Weights of a small transformer language model.
Size: 8 layers, width 128, 2 heads of 64, MLP 448 tanh GELU, vocabulary 1024, 1.75M parameters.
Training: a variant of SOAP for these matrices, 145M tokens, 4410 steps.
Each number is 128 + 24 x the weight over its row's rms, rounded and kept within 0 to 255. Layers, rows and columns count from 0. Numbers have three digits each. The size before them is the row's rms in percent of the matrix's.

# layer 3 MLP down, 128x448, rms 0.124, rows 0-62, columns 0-223
097:148126117113083157139168082115125158134116134143116138085132110177122155116136111136135127107102111092124129156133114092097187093137116160111111084141122132107141138131151167124132118173137135160107119154155160156113134134151199137117148112099127131134133124168128160140182123129074136174116108113130117117100141131144144131161180111119119091066095154051120127158091218162096123099141156135114125123077144114148140104122134153151124116205125127091117123140151154131114108104132173143135102143156132098125127107149093130154110121102139102128161155135144155102114059132131176132119117145131157137112128137125156105081115124096112129129145121100126121123123137128120088133123
109:089116117101154147128075129103118120118167117151143107105160132131120122137163089093071116119145112148144170126139115108156116146092146156163118170187119169184115162104086094117150090104114108177144156153154159134123140146138126111154114143092147130156104129148184095145090091130102176139115138112163137127096137127121106146116120131105170116138138112142131139087136156089116126176121138139120173154101164156107091104118137099136128156117142118100110141123140135093112164132139150112088146091119124133174133089137095140118110138073125139114122140087130161089092126152123140133072171132127134117123121136113101188132132160100138108128084154119126124151160115127131087131102
097:132189156104132170114109164131133081099130145153170120120109133115087133105160102154139098140145144135085175095136123111098169125099146136151148136148121102114106089088101094142141138125141082103116152136141133122165115149121120086119137104161087101115122143136123098129173137144189119140085104146122152135139131188135142102151181117103167096160138184094165088097116148145095167142128108180153168139116133126118139131133130161107171114125129116136140109157123115105115148128099136146144138163109152096090120114147099187103111133145102107143169141126183135125070146123153115143140088121127119111114127132124139123170142106170095161137125123147131136130073143147130136131080
097:111162101152128135130133120146127152141155113144114128141140156114126154120115129119097116133128126149115148109133124146092128163151114110066086172138182120107094126104136106154110130122111149172140159168153145106087155136099112115160120122124119113119125093167204179091163145146136137143122145164156159166147151145094130103155095090103117140137119104148136164149148150105164149114088136131135131165126121124122116142148128099132137097118122085114160114103089161148156135142165101145118129135122164083117108139144123143156084123144081164166117125141101125123093182135099110139106105119136124064168133115144130121061145125149141180151158089126139155138156136119077109128120
093:137129121131146145114115150089132112108180116126154106094132129115144115086115146126079095148139105150081092066109138127123110114124118088135106105143177118118148105164143139130114118139119162124126074165105094118144100118117113128123152087124122162123157165090157166160132120140102152144093120162133096122166126085162162145112141125118101128125145105153112113165135134129119110095163146118153106155114120127105131128152106135075187117142117163150118106088120116101148128128121118124160116150091120124087129150089111106106117094148146152093115107162122162074146136122112167124112119164167120134163075120152150104138121105134143149141154143162123140133138095122155117085150
103:126107146127145141144120150104157150146114152140106129168150146141203109105130134140114110164123104125108103108142155167131099123093137129158129123157167154154117136111139087144149124119166130127094084127075129110165120119156091128152123118149124110125131135124134160110136122099142153150160122127130115119104137094108106134115126111095124094123119129129127151170085138146121114099141117062149140079127127131132106139128100155112055098117142119151138138167141128136151135160131152120116174143152152088131130092149112128152127133130143135134099091149160095159099107117132187123143120122121141165101120173154093183135107132121133110106158130124143142155078140147171092140120
102:129089140115124151088163099159138136074115153113168138148119096133142105163164091119142131155110092113156123144091087095112074099140139136120111170133109141110135130154147118151100125120054148175134138105148133145152127121102135139109087160107131137114141088144086086102135177125149158145119105091129143130126143135129129102183076136144103160103139119117148081160116127099149093137136153130130141132103107155129101098121122163128092137170129114137099131155146104102128096130157132168134119119136136115130129122121153105148167109155167098151160102139132116133093141117127124128148152165135136110121142162175151150120135158105109143096137102170126106144152144148094140121113
099:109126104141134153096171153077126125132141153115114114120150155108110138114150114150105170128137142128103153096164149113109120111140177149112111156147119111141134134125104107145174102114136160206122112118107149147134139126134112129117119089138148146089161149090107151167113141149153137082150123117143143149132142114135145126126139099143102121100151152150133135133167123163116142080153132116129131126160162140113165170126155109172102154130101112152139113138121081161143105113133139130145164119110108086116126133087100141114122152161129112128145095066096137133117124144113154075164102080122113147112144119105104126125167091132113181090130114094130078105136141113145116116164
101:107087106129068144138159143166182115109108120125159182093151117137153132146114134139149118137161150074099131082131082136103124179106098119136120109123133114162108182090103108107110131149148188117147130167119129113136141137121104124111118116134098145132137121121125133123152196117085111103144155124150161156159102133124166167124138133122114137128166144129144132116103170167134138127141114155140109144100101124128140186121126133093158145132130104205132108132126102114157112112137114139110130138121138137103160134150088137145126128120073141088116127131096099169097089110145117133142095178139141104135086108145137101139100101168164137071129075120146112112119106117134134102135
097:103164115134180127128135125134136107129131118158160114105180105101107118103096137139163140128116134137126144136123134132186191140096175103100154121136123112150120132144124131131132126116118074151132147095145131107104092145166141129190158128143131128164153108138151134099120130138076133124144076116114107152130160147161135146150124124072149118144180129132150163150120187122141168090128132145114115111114167128139126068091151116183084092131148109119154107164132127123164122142120079117148124116137103141168127156136143122112133115127157133100148119132158161090123149120069202158104139135157134130102112174186122133109159143168108143109119154092084102156112131134181092122130
098:109116080143106124152112132149162144098149095108153147095126169103117157151162158146116110111129122118122189163143118132137117149080086138175138080145124108117094128107122122100153123122127137108115148137143122107109158089096129125139136129089145138119103095123100128144066167167113134129079170110129129130162151126150163138102106128114123128143069092115129120133128139165122128121114102108113141112088133127155134105109113119147147134129129170139121173169160127160139117124148112153150094143081118110088098135158119099116112116086111137142120160099121104117117101088107144122106105159096101124138144142122131145137115094116168080146109154126142126109131143109093169148140
109:157129138126138116113134108134145104120108139142163121125100111140115092122149148156116101145160142129144102104107117133157142115129149152172165157130123110121099072099108128102165106123114142128129097106098146133139077109127124132081128115166135139135139101120073146149120125142108141108155132118126113120149113140134089139134184115120117139138188188154107123121133105075114102084157149127163152108199145138081098148154146107132150097104095127113101114132109125113080144121091161133129156156129171121126092132105092067135175113110163127083137167141174119130115164146114176119138104119139150139127111127157099133120122150137151162137100145094113175141104119149094119067157
094:130090126120149112117127089088135127129143110130107154140110147161133120116096109137122106146131076082142158147149102132139153144112105152157120092128147077150141131127121137132102096143170113121144098103132094121124130145139130129114131138136120147100183131188147111137135115128096119074103090145127146132119193131135130146109140132141134175137156131088107122110173110136113134166121066210075138124132118138156101088131148099111170105145142095078127145108119130148135115134137138122115080127177155123147120099100140113135137151109144156106153126157139128112065121126105118127173134132132114105103167130146148114068133102153117128144118120102147140114128145134156138142089
105:108114098155116141093144181108127144140122136151083104138135131122117089107166092121098142122145130176129095101129143119113139109133174095176110125133133144125132100108090134147114097130131118104145107131150119117131094123155109140086155160116158126115115150109144071118118090050144136143163105068133096105101160141111112123091095136134112111165116117106140138123165112113118150124151113111142141135158117140137134142140158165081132110100102136133148133132154109114105172112133142158172158120160163131144129101127106139117083122087150125101160157163134092166099146134130123154153113135138120168116159133145108107156159123182154101145125112074132126131151164111165086117141
104:130110150124154123143100138131127106151105156098138123129147095167123117147107110130111084119132145100097135148160133100112151131110153156112109168115146111104105163165131126141096126119112095139086144121157150123149152124142166128125117144121121124099090100118091115066125154116126132144151146116154128127138120109141163150142134148141131081116170154103142118128129163153141135133092145156101105134122127116130122108119159147106130164155136180166082151133152102135114185141157098116162119104110149168130124094149105077103182157131130116135116150117085182123147148095102134090150143120134183122129157087118136177127136114111107139131135083136133131142127120154088149103134
096:135142144150109097166124166092108113145096101143121179138147084124088147106139140155129146151108118158162114114104104138149122103134117131130137102164141131109155116075111092105103129123094098116132119121096125134124157097160145100137114152144131125115125155165143127074137134100131132060114116118121121165093177158123135111139153122137108129095141098083134133104139147116110171161102194083166122138127136134147099093141121135102170161143108133110124165142153151132132173144132147136138131169130128082172107144138192142164143118112122142089154126178129127173133153136115155115116123130122131139108116132128117124167118130117158106099099177121073116144098094149130164093105
093:156128124112111133152153125128133102124138123188116150108114100135119119093191150142118088111119141165129142127143108105106173096088123152113112141162126119131117104133119186158082112107156109187148078173099181114146150128154117129107140134089192161120148080138145134134094125137124160112101131132128150105128170147107117099108090129132119150142105104090114095157144138183139140072114093104123083126136119147124132130134146155110146134147118097093174122170128169136119144114126158128130134114130190122175112108161104136147144141112122152154133141123091116124142158162081195112127142107131094112132149110092111132113118128122111128126132097170129114130131160115079125151098
101:138119134138123108119108130109111168099115111129167139150168080094130187146084121118085082099132164142116135135176116118152133113124154148087152116147135132115141149110143146097147098137134089174162130098131085123144127098125098125122165137105140119109122136122135146104124111155134164129106150103109144163124133135155140134097116115136144123143108163120163155098090143178125084147112088153126097117139144089108103096170121115114174137084135146135157132114140085108149123145103097143119163146116141172135148146123124119170139158122133119128154145178134116180119156082096126074139178149149136115102113101100130141189098124131120097105109113098113111133150156128121120142108
099:146087146124104136110124072145087166126142131101149143130134124124134080134136086126116149134097126176140116150109141159147144136102101133161177118100110130189104169127145086135123124118125147104165154140111100133116166160098135134133126144127115161170164149146140141153165100143120132180127085129182148116132109080139145152127130122122124123156097099132094094105117132174140151087148131100128125143091148143125109108162131168117117140116136115118136140149158141129123085121179148104079109144086152105118119147139091172126116118153134140140089161125143107087097126157137109112085081122108104103148173139129118104144142135130148149130102159109077112102102115100077124100111
097:126108143103102146112132157136151157120121159145155078144113132123143143181146130131120123083158095113127121094122125122115091133168073153163098122136144146126156082165156103092113125161124164147122175121101105110101149149126113147095181125164104118083120126134133142115101102137110143127099139089119147135152117145097118137146106118127098133136140110130167122148133129136085116135106097144114160145152122123109145108130145091148155127148137093094087151131110105137138159146185116118128095113145167120152081141174110145114157109127103147155158093126113118127162122141138160095130163090097147151137129158111121161102126134126103117164113086150128172125092134130139123164117
094:101111104093129153171108135102136120153107114162166138132117130133139138163140139126098129130103092150139080127104146161126134124141142138140108130106134114126095096136132167134147103094131121155139123122098112125152081084116095139131168129116150121122156106132126125170111141078161171151109150141052123079134146138102146106111138139153085148114117078120147161107088164148143141117101155157138139132104107144092113107105137111107111096084110083151150115119178150143151138111137143111162131136130124153102123130098084104113105160123138111067143107086155091131117118099131119097107122121191099136126114155093166144141140103088138123102147086108147146140122120144136158124154
101:107127147147140096120107124105133097126147125123116170125137123123120105118181116116107106094089115106130151160174056083113154154134138153152144135154154079136135079120111130120122095064136123122099151147116109133111119150125152131134157151081124110134142125144129164124167132201116117124108113124157136111115167127142126094154112128117133113146181117114113147137119119124175116115154142125099134111153133151145148110154094127124161149149111139123146140165110095119106088171133109173180102129158147132144165118126133139153147132093118130121138145137123109151104103136092161166201141135121137091126119094123178138103168118102087146067121152177146132137156132130138115122154
099:109115114143116121141163106130092147142100118105175121139188125154135104122166137138160125118095114152098158183107065097151131125134157163129091133152091140112133138123146127127147123140123130114164110131125112130106113139163105118112132105076152118093090081132097171156166097103124136090153146164164090139117119114107137149072093195146098142150118123124157147151142121161155121073125131136154124123124115133129096160102142132137151105082147161098162150125097186136132098114163112107126142142129153131142086130116128143105126128064146116135121089113141162120067136125119147135153103183131166121121125135069111113158159138074138118108147099145101129132077154131159121105115
099:144114171123156147119144114183154112141129130212186123093128131131118135176148146140130108144111133146102124118100136124116084084130131138149118110141101150156137128154104122095073100124114135161122142165143080131155123128072116155116103135117140123120092169126170114110104086134119129128120135123132182116133159149139090132111103114137144118162141156117151125142136124165098108104108110102094134127139081139132117098100118157127121099128094170142107102096113117133156127111158119129132105104153116119120112104156167149160122106135185108100137149132139156128121099121177120128169100136108163159085163140106119115156076103120144148148092116101153120171154155114150139119152
097:109124120082133112135147145126107122106111098109172090140122110142148120101129167123126164099134073132129122124084151103110142135109163110117116145125110138123188107127116124151122142121146130135136127126133124124130135112136107107136106141150166166135144093141155109147153126162148121131107144110156106161117149106138171130102112139099149179135073112147131188143181144145154144095089114072104123106082087129139152082145191097177099062133109150132132166111113105145145125127152159095130119178090135106157119096105132097114137089098139146151148133126113109108145155135074136112123102157113138136145172157142100121162150103093114143133130124101165089115170109154149115137125
104:146138137076125127169144116120086167096149155151126125120128140105140128167091157137117072198111110092135144107176122138092114119083143115130114123130131105134145139118102159138141153140161151147099075133151144119136156155145116101157123146132121134122133087132130145094143108153123130091098167092118180101117150121156135174151127096111158141104140134144156140148127130122158111152107171115139129107133134163126132124145153139114135145164101137115119132099116133150143146099133113171096133118146126116117113098138106135135094158173157131155111143152181134154128186131123137106096151150141123125078116147155131134120126106118165118146126077149131141154133117137120121139147
101:085138143099116153150143093113122118184149168154135101175087128103129106119126107112097143163166089119144114151124160158135127142166106134130185125143149119162109135115127141137133150127157100147117125111155109117140111126101161135096116160109112091133108108132135120143125118139092084129153094093103121138163118110108150137102088106117138104093087127122094137104177112123120119150135155127154142132136145167083159136118114145129125161118115099081106124096123093104158127122175153127128122170155176097102113150083138148137135137143132149095129142162144069105134168040092079144146101155087115099143137076089114110104100113131124131110120115143124153108149126170120142124135
105:145158117096067100142150099093115127093123125168152123099137159156165139157109145110120130173152162103120160140129116138118130126098150143170143171113111138136118139130152094132108119148113094134085125081137118120078095059174175105097083116128154088136153187099161131127148130115140129147104140144112141118165145141162117125134102166106149086171154167172135138121102113110110149102109132107110120090113146145094112131132137148120085085132123153097184117162113121117122106151083117110132143128091145109137112108155174101111164146167113125132158158179117146124165114106096133118089155068136122130123141127164125171132099128106130136101161118155125140126122118154154135099127
087:167142101139142163122139093091152136147127111088127168140134116139124169104123101090122161131106117096156118169087114119090133100086113168165132190125113093137152117148161091155118106109118154149133121112135095131133124146102116135165130126148128127167143104164110158111134147178156158110126097145103129143141128099137142136145103142098103116136146159126167113107131122156126162111125119112105129136120159080156145083089124101135090175161148112136139088146089100157114112159142087158120136154114142118132182082084132134120154087175123146106137092110090072170118158193092098150142131131105118164129160067139120132106164137099151155129139136115148106101105143164147172109130
095:150140104076100079111127154123119118083117114138155182134164120093131156120108141093100117139125151159150129131096143159184138103101150134136095158074161114109123169169109130142116144142137120137093127130116118128141143096110137099097133102105115141136108087170151122141137108156089143117140139131127167113119132127103128123119108104131154128158130154137110088113133124111132069158171124101129152139144114122122092152134127080157102112117129125138093125135108134113149134140148099110136150136106164158088137112148104144119124117125138140095140104141143133138128082143167120164111100109186135157116151099115118145118143127115108159122134107108117136147148148149108135080142
101:096095127144155111094144083097128136119141100138129180123148098167155145166137132125119171148137087117167141147153123125104149173148111121129126157101115142109116117120121110141135085121158094149087154151137163106143113108103145181133101134105110148101143157127116104150087106144162103097113141140094130129110129116180126142133116134147109132081132140104122157084116104186103107128126126096121119161111141138109156126143130116159128163092135121072136133115112150110105154129173084121122141111138170101145146098136131067108145145115118143108116103143143140116125099153129116094180152092101177115082165103144122144120145147137153115117147115183135101122100144126143113147140
097:125132111142136126162140167128144096131122103127133143122147086104137114175129103110109167145131138137163155157132121085133130103142154106145156124124083148128122148151121118150144095126104099160140184131120099140139146107092154084163152142164149164165129153150101165139114139154185082068101148112120103117096129096148102145144133120139140120161081115115166106100103121136131102143086093133137137148135113151146172090131139133127168122083095137127139127130117184132147176158128125139136112130123162125210161102125125104100129110122096095132120137128143119127151149144069150104147130123130135133101156163099080148137148131086121087096111138101130125090140088123088154129165
097:140140109126143125117074122163130077123157140145165159124127110113162091116143106159166106113124111135133158122150118120148164126125133149111123169145154123128085118121132140147124126150135133106133127139166187130109148107159112131155139172151142161144165163130112109131082139120116111122087180110144149120113109099107119194106154197126164139133152133099119153138141157153102143152134067143123120156098143118115143134133116119134098146139138149116115145170132206099141105114180139127100133105183138133139102068105160141105115137122141197107102130125155179081156153148097150105075104136079142114152108166159104181127135091155147102123088107126136082116123163065104140107122
098:170154127120137120118105181139132117123087101125126152118163114149114145153130099110137125154125137175136117126153083127106083142172166139144111108117111153111143081128169158099123158097123130104145124099093100133131133112142113112111122085121144149115133154153115122106133108082163106119146078113116117105108172113125124148100137127153115162111145108145182140113102107158103115154134147105122124129118136097143122129108156149129133115128132113129121139119124132082162118121127189104134145139105158076118135157146166122114158153103137151105111139096145076083113119084115152095110135193111148116108108111135119101144094114131147173101127150104116103140112148145105121156180
101:161141148128101135105128146138154157130121090162120123115119108105160127133120121122147121144100129090176085102138158118148101102169163140111109156170170112100129071115101099134116085124104149122163156133111118111144102157101084144137134103103098123126136158100132148195120119079141150125168129154151121145151074131093124103129101117128102109168123101147110106097111108105095132140153078114117158117143145105159184098100109150091120085125146105146127143129142134109087100114106124164140121143129091184079134095137184147130135135099096124129151118109145113122117123131135102154130123088113107141125139109134151111126131110139105147091103144134131088114117150138118103136087
104:133148140128139103109123151145108139149167111092130142155149138156129163139150112145100101104123135154113119114142140176158127106108164107115085135125115150115141134100127109086071076120099145120150151105096100127121138138111125155116134121090105083127144172109123112201115104118119158140122143124134140134115150135115117172106135134167147095138154126127133120134113110106145155169116129141083108134127148166123138145125156149136066132155121126164110103135150155140151125136103127137124130140212160129125118166122100137087158137114094139100159161124133105126094101125111102152126106139082093085113123128139120151102131132108154146121114110140126155126094136123149152144156
100:127142149108130146123134175140115160123130165123128117111114152133107087125163111121113144178102131144136083097147157149098126115113098061068133120173087118090119096146194082137137152101144108102085131117149145136134114091080100106116085150088114156132131127109147139132102160073170163122134164128154134114138095112131150081142137106140092105177153130169145147130178089166144105142154150094125177155150096140093128150091083110131109144131124142128119072142114124143131168113142146155123150109105114146124052095134120120077158131118114125167159135085105103134094144112174121143136171117183129117073130157150120153104152125145154123147154127140122117169112129158144148127106
097:112110144137133125139102115180104124153070096143096153139131135133152155148147134161133125137101128138094085148120113134113096113142130064156103091093152116137203098153080112122142126105135113122144098067110118111105100116128128140129134110149086154119127112096111108092139118141157102161110106099147105130152117148127149151083118122081129165141101148126136121132147198098162096115118145159126120132127124140117115081142144128144155123188095133079146143120101119115140121089134097128156161119127114094129144143150185135129182152114124076144130135183112130154140125149136145171165132142152098152110155147126135100141100127126135123142112133109171128138162112160148116129119
100:181094189138125114153126109118129074133164138107133134102160149110143128071175124109088169131134142098139115127101113167157130132098139166096126134135121163147102102113142152125110122138102089114118118115117177121104139123147116146102154113140130113134108179143141099131164131118143107134097122150122138168127136118133153082152136135172139096121176138152142140112133148126117101090135133175114151099139148105120122101153137111127142114117118098084145165163149160156089126145154129138156140136081178135101124133180103158089112106141130131150183104150121095101154105139152142110131175163171112131133090133119134111129134078153142121121106166160100119135145126136107119141110
094:135156127112118153134118136144138087115135093113171150151091103185141097139073155150120112162125114152079185128091146149116081109150157108186114150097149143157138100146083159103108101140125126156127134144145132132114122119158132147110160086117123154155082131147162109111153131081141163121162154102135098142138096132103100125108148103146118149148126136143116119119116158138144092142084161130125130131164083127120116112146158111067139153143101144113143145128161134068137149102120134105096162176111137153143127129135123150122140120142147104111136137115130139136118125119101094136097147151137135148134113079112129144103113105132141082124136149136143097141111132150147082154134
105:155155114144149106116173125134089126120164075133124099117135148131127081119123136113132101111101129121142120127160108168138121121137136146108142079133140098129133126170154064170130128152071088127111194081138161109145114106177132111143112122095135144082156167130138128165156132119129160165161059098147132105105163153159169127135156140112107110133143135103100132131135168107092121148121121176068096133105116104091119162129123131142115194115115124117140140151184114167143140181130136137142118113100102110138121190096162105106123133156173088152164130105115155107142123084116149110135133112096124135158135134110153131113179108129131132110141110116139113086107130118155110109152
105:078114117166133132098122099139112094144122149103082141106154082120133111093142107096186133156091129133131089162137155144147147151113149148083139128111147080185130178119144112074092159142092174112096108106109129131101097160113153112117128130133114151113129111110146162190148129163092148087107127114119147146129089155109151150124126133169113097117158170172171107128129112132153139142128132148134128126134147145143135094103115150133130136121151112144097106133150138140087146138145141171160152149110138161156103159175078153121158066152163119135137110104142110137159114134130087155103118175151113103099176122129125113136117129096081171131143109154110181132144147114081150127125
099:113113113101117172145114134122129129083117135119132151062112126158091113135146099084122161158117135112175174140147137108117124131137116125107157136138132146168191147138117090133151115175134093093150119109125097119116105128147146140139086119126132168125111139119136139136165120095121117088106133147108114085127173110151105124124116144139127145141142161160115144115153087117098082147144129108130169096114142169136115105102159145161169106159097124117091124112107145095088134106147161093135139166140141159155131141124085146137137129088132128112146143102146173100109128101111150143146162159177168145115115149129117161138114090111120123146095159101096133166101121170144124181114
101:151114157145112140138086118175178084103142151186152142124098154153122136151118096140156132147125149087113112164107132104143101152110139140202106161118160159089112127129131122107080121132111165142153111103134147122158130108112138095110163127151151140127102114149102152133102127058141105134171108117168140091128128145164130067112151127142112148146115116139115135124119123113135163128159098156155142136151122142123081110157158137130097129115135124122137160151129157102122137106112169119104110091158132132045094125101149143126105079159197117127127106141152141157134155157135106090161127150088121123093115125127112120185180122169128158117180132094115119110126118163105109136144
101:164127142150130125123121136122092186089131116121139153142137078151109139147127170107124194066131097100119116122127151106162101151141102119117153111094149119106139136115144147105114125111116141129105132131131154102142153139100115087136130185112101153163117155140117147130155101107077156117112142078124122126218087145127122114163132106152156128127119109138125084139111132112150157126120147143141135096155178130144105081140114143119163117154116130101116098172116088103119093138129129127110138165130115134114130085139118174145185138127098119109134114094130144138091140136163128183100108131149103123103137127097165143122100146126161134119143073119134115117136146142156164097163
100:144115117074152109140127124084131143106107133088139132105150097095100102174171124124134140138136127141158209140099106148106148140089089148144127135140159147132075156136062184129105140132119140159160131126164148114067122129104161118190148116122114152162117103110128119106089109149145165150109146143157125156126088156063120123128115108093135139153091113094154107161109138109123123142135117123145108108117141198114155149116182100120141130152082113158179136173080127119123148139095108097116123109134132111154118152103120129094104103094131124124148107111127159103179094129131124091175102122153138118147105107082146130136152086148150162167129152103110122134109153130103107140138
098:119138145092130120153133126123137089117142132106136139126135136149125165124113120136119071110127151108159150141091119116133092100097119121153127168114099104163141155120167132093137105091125098159151149116151144140130145103136118173128141137130115093156110150136102128114131075140142192171113096112106134101131087106159133133076127076122148144100119097167119156138125139123131140163125112144116131153086138140094093114122125117142094100165128121133117142127116126102121103113125133115112131106116141131116089151097149149159145125146126080166140139189106121090153094150138134125134124126132124148136117135121186091087134136128062153114116099130147132156129102154119123140137
108:101120139148120109147135068145171069134092123156096133140125121129130104151156111137099134150124153105120124101128164139114098147132124127162101165113146185143109111122109158154123137119110123075106109078132130119113149133156121135115106127105129149147153160129136144105134141147183121092158149149142149109167141123126139075112114162126113138121102136186127148084128125116114118116120092094178123130138102125089107115152138129117168136106121143114106138139134135127103114121128088158113146147156183123168152169128111108089145110156158103154162143128116090121120114117100145116124114148170173121133132125128134131117116128125092135120117171071113145115118113143168146126152
103:100107150101141131147146120125137120144122091139110117151155135130130131123117125095141112065137147186174119114105114119132094159134114138134087156162110121146157120145102085124177107093093115161107082137085167111115128170131153134130149116185098148102091126104164131126146119109090131098101155131138125108100126166122146111093122126090154129158142103098162119111108090103116122109181153157150095121141147124121172151101153110113127139115138091125143157124110113108125132116147100140136122131088115131163138125133072118113137166111105155111112164086118152120167139104125123117088124183083137161120058117128101109098189155098112134158110103142141116151150170131121118121076
090:098105128145166108159169088158137125143125166125122130073181132111161112147122151122122102126105139149106107140137134117126142131126134131162105091078096109135146157140140061119136121119113135156112164125098116139128102121135125130077101126129146119114148105166095142144141109074106096101149132093127081141148121111138131145126117115124131113141202120094119140153113141112172177155104112157125096134111124121165137104117120095122122118167143129110132122107111119121133127108073109145153100141105117106127076147119124135130203111129151157141150144105135122146102170129126071151177142104162111149128103043161164161078093154171099125141130123141150116121147124112132107110124
106:094111126105112126135186124119115147130157137133149147163109156129128164141137134139096099109079194101141075108139129129096131094097094131083172098148077100138134127117120086136145172088140127128152138075186140131139152136094125130130139122147121117132163121145155149124115168189120146110146158154154100126134092107124090143155111153176124142118131121143102102153126138177155172111132109122137123131120132122140172124096128133163159149103107085105135142133136100140140052121131150145141142105148108118088128152125135180126152131181104148176100138111093135084113120112092167144119163085084161126129094163091142093132138114133132089127119134135127125130152131145101083116102
098:155165134135073122114116143102104101158151171176104132153144059080118159090120138155157079101144125102127133101160127132118133161123087114116125159079101161126180108118119082073160122104121153097145142108082084123127177141105126143160149150123131129120096117152138181122098083123145122106058171126149130139146141110143119126116139137084144134139099110178156122078169133186111156115137124104121118111133108139151162119115142136116083168133130129122093153142140142147143128147131130150124105174155110122150109140131127127117105151110153120118143141141115097112128107111122151142152129128137113116141093145091156154162130125108154101137163118071134117159110161121116089137125
097:133150160100154168129150087130135125146136131152117123140126127145128119110109145104145101128089134123087105137082127129131151113133157164143150109119153126103110150126133084089112159111115128150096133112120153135142086114192113115138104182129122113171123145102169136135084141165167110144096157094136086139130088147115154139136102107124129128139137082116119135163126157125151114130117143129179107160108109128132128092151139129150161072090131092096154143132158110134108109137106081146139138128121160124144148081144148134114118133164184114115138176156152101163104160150088162149192119124145129103090117152122126104168159099115143097145154118116127117161138128187134138115136
102:156139127101112142130098130182132125147142180099126153140111136143119131060088114141133126106108080163123066134127108151100110142112143137116162112109106147137136108138095091093154148121119139151186114142145128138139118118130116087162110122089117118153133155122092147150108122108120077129132111111057118119131170126103126143134108161095102157089132130141137172127125097123111137141150129116154184114152105133090112112155128120066155140096119118147129091107138131112101180127124123133125116150166137123126109144141089121122119108148135153154112161160115155110149138103078094138116104134149124137118085109163160102162129100119092108105133169128099148156093143140148115153099
092:145113136198160141129135113129143078156136124107084127172091153114112086109149143120135146160072129108126127116113161118152134123114160139105121111127148092104133107132114125165111126136161158112178184129149099142110138175116167145106128121103135108147133123152141128116119120109094151127157088133103146127144107102124103117132110101141139120149133135139102160111177121098111095127124086143149180127100148099129124131162141126138146073111124153110086087106142116117104145129144166140101129133101124096113125121154170181177101158144171150131149155113149124147146146137158114143170168097135094130149150138110130081120139121124104143103138129105109102142077126119107157123126
101:144116110106103161132153108119134094152131150164143151122110153149169128139091063157132117102096103114119138142091132110139139146194148179119138106107179145112121113162118112132136148139108104096095116168145137133178112137150117102143136154114137215119161093137107091094139180104103168101139103175107157108138124142139128133151173128131104150106147101109130147140125117086136133127100129167123125112115114169091118161161114105093113086173131159151060144126154170136074116139125146094123113138111094143139127083142155103161140104119132131137150108139137120092151117102112079130102143103172134169108109149136146107127102140145148110147166114132138126134133148144094123126129
103:125116106161138142110099087125129132133155110128164115124102121093153100118078107159105112153143133127096119126119094104106114171105111120148171112134149136127129176128130124116154139173153145105184152153100134129167110102137116149133132162098149163133118161098166170109169115119154124174082121118104123140154157106105133129138124133119098135117150127152117150089128118118167123140111131141114123120134148113155153115122124109087125166124118088092106103131168099119063124096106118112114066176139150166086141098113103096105094110128194149085131132122089169136158093127154090138139139137141144101164109128150162124117145119135105102154158128121140136130147141092141133137143
097:122129108123098093149147150153113146120137159163121121122170153113154115099160097121149118129107154115125088120118135126089141134123140093135145182110133183135080120105148133111131131124127117102109147104138195130125139143130075095137142156156131100151152134121129124123147159142133121101132114100116147157118111108141135138122136076116123108097152143112167093159143152153128117159107118117137118164118099117120104140138114153144168140140123097140145115163111133088153131146105141119069094131107144117082099141146139137156100093140154145097121182089106116168121139142105101138129146101115108125112133128145122159143078122149112121159118111141114109124122144141128096094126
107:111109137125141089153124141144163126126168082139125068161095096106125167129075103143132129148133121096177101125129083117099115162101064127089134128145119156137116114105135125135125143141124160142137151144125133130134076123118145136096157145153095157104106132136143144131140095117099162119151149126117150145121155110148072130147132153133157108122099112146111107125134113136133165147126147116161126105140139129166192101124130127145087122131101152133104128171102086149128104100139085135169150133138161122106144149155119125120107071123123161129144153113113093121134148166122151121161151130131172155129179133095110119145124137110146110173113128124149139123120140116130156128134
107:087127110129136118102117150091094135133107108138094137159146134172110172116167111159075070102149145140123140107153129153128127120124131108132123149105081139126112143121133138176135095151137184155152110109111102146136144118139138144125119157153104106137153151136112167144156085155176087090129082150151111122088109124132099089115135096132112178098141124122148135125119119102146124149164147174106134083146154118111147103135120121118201114126145125125131164158107101103122168144163128135162126146146130129168123138100115173098123192132115125148135171098068129134126155131124131129158109132106153093127128163110094101137114148151159107156114117143119104101093101094069143122102
100:115124138118131139116112109128170109105143155138108192128133122112138166106110104156139135106154112123155098162129137091154125172137086156136149121131102128108153145123111084100126095074146153085143134104130092116118121105129143201096162145107100136114095099110100132165125094107158097139124159149100126130118147139139135140145166126110172170123162152137131146080145121121104115139139147109114153134173083158127136136159150183151139054111155094131159105151130154132080090142139085162107159131158124093162096100111146083095141133119138129160137125089136198109174144139124123130112070105098105117161165096109164096144115155110128123119118108121130156122165142153136131156114
098:130135148153135147133166169166166130179119159139123124129110132112128089163123133129145123137122171104132130141150152137077139149135134155113100153076125135125136107113121160215148154117129128139129122116162154110147121134094137107109125102139182128087101154101047121136127116087104091107125126170140135145135136132114129163161128124152114075146118122110140096120140148122088143121122169133183135113151086129115129113130140147134092156174106102123149083122110122161131123099130156146133148198164161102140110158120123068133088082115148111129110160140102125171125140142176128132105117127090123125154131163131140162109146107143095151152123077115146150101095137146134121124144
103:112139127143193106102133142154111142152129145127135122170142153082120100078124111146150097141079149118133093127153134144143112120124135147152118162122082124160118103129128098103121113142130149129137114134141167118124104194110133101104110160132089162176067169114116143096117087086115128157103125137127163155143119115131073109104107094143144107144118111146163082123094128139141135102118108143115107084142138125122133136112136129139151137115142143136113129101122105116110115162156111151141099113159174173132138175112133144122129117058120113143142177143112093113100120126158167104156137184115098113151149082149082091130124073123074173129140118152133141104134129126078147148122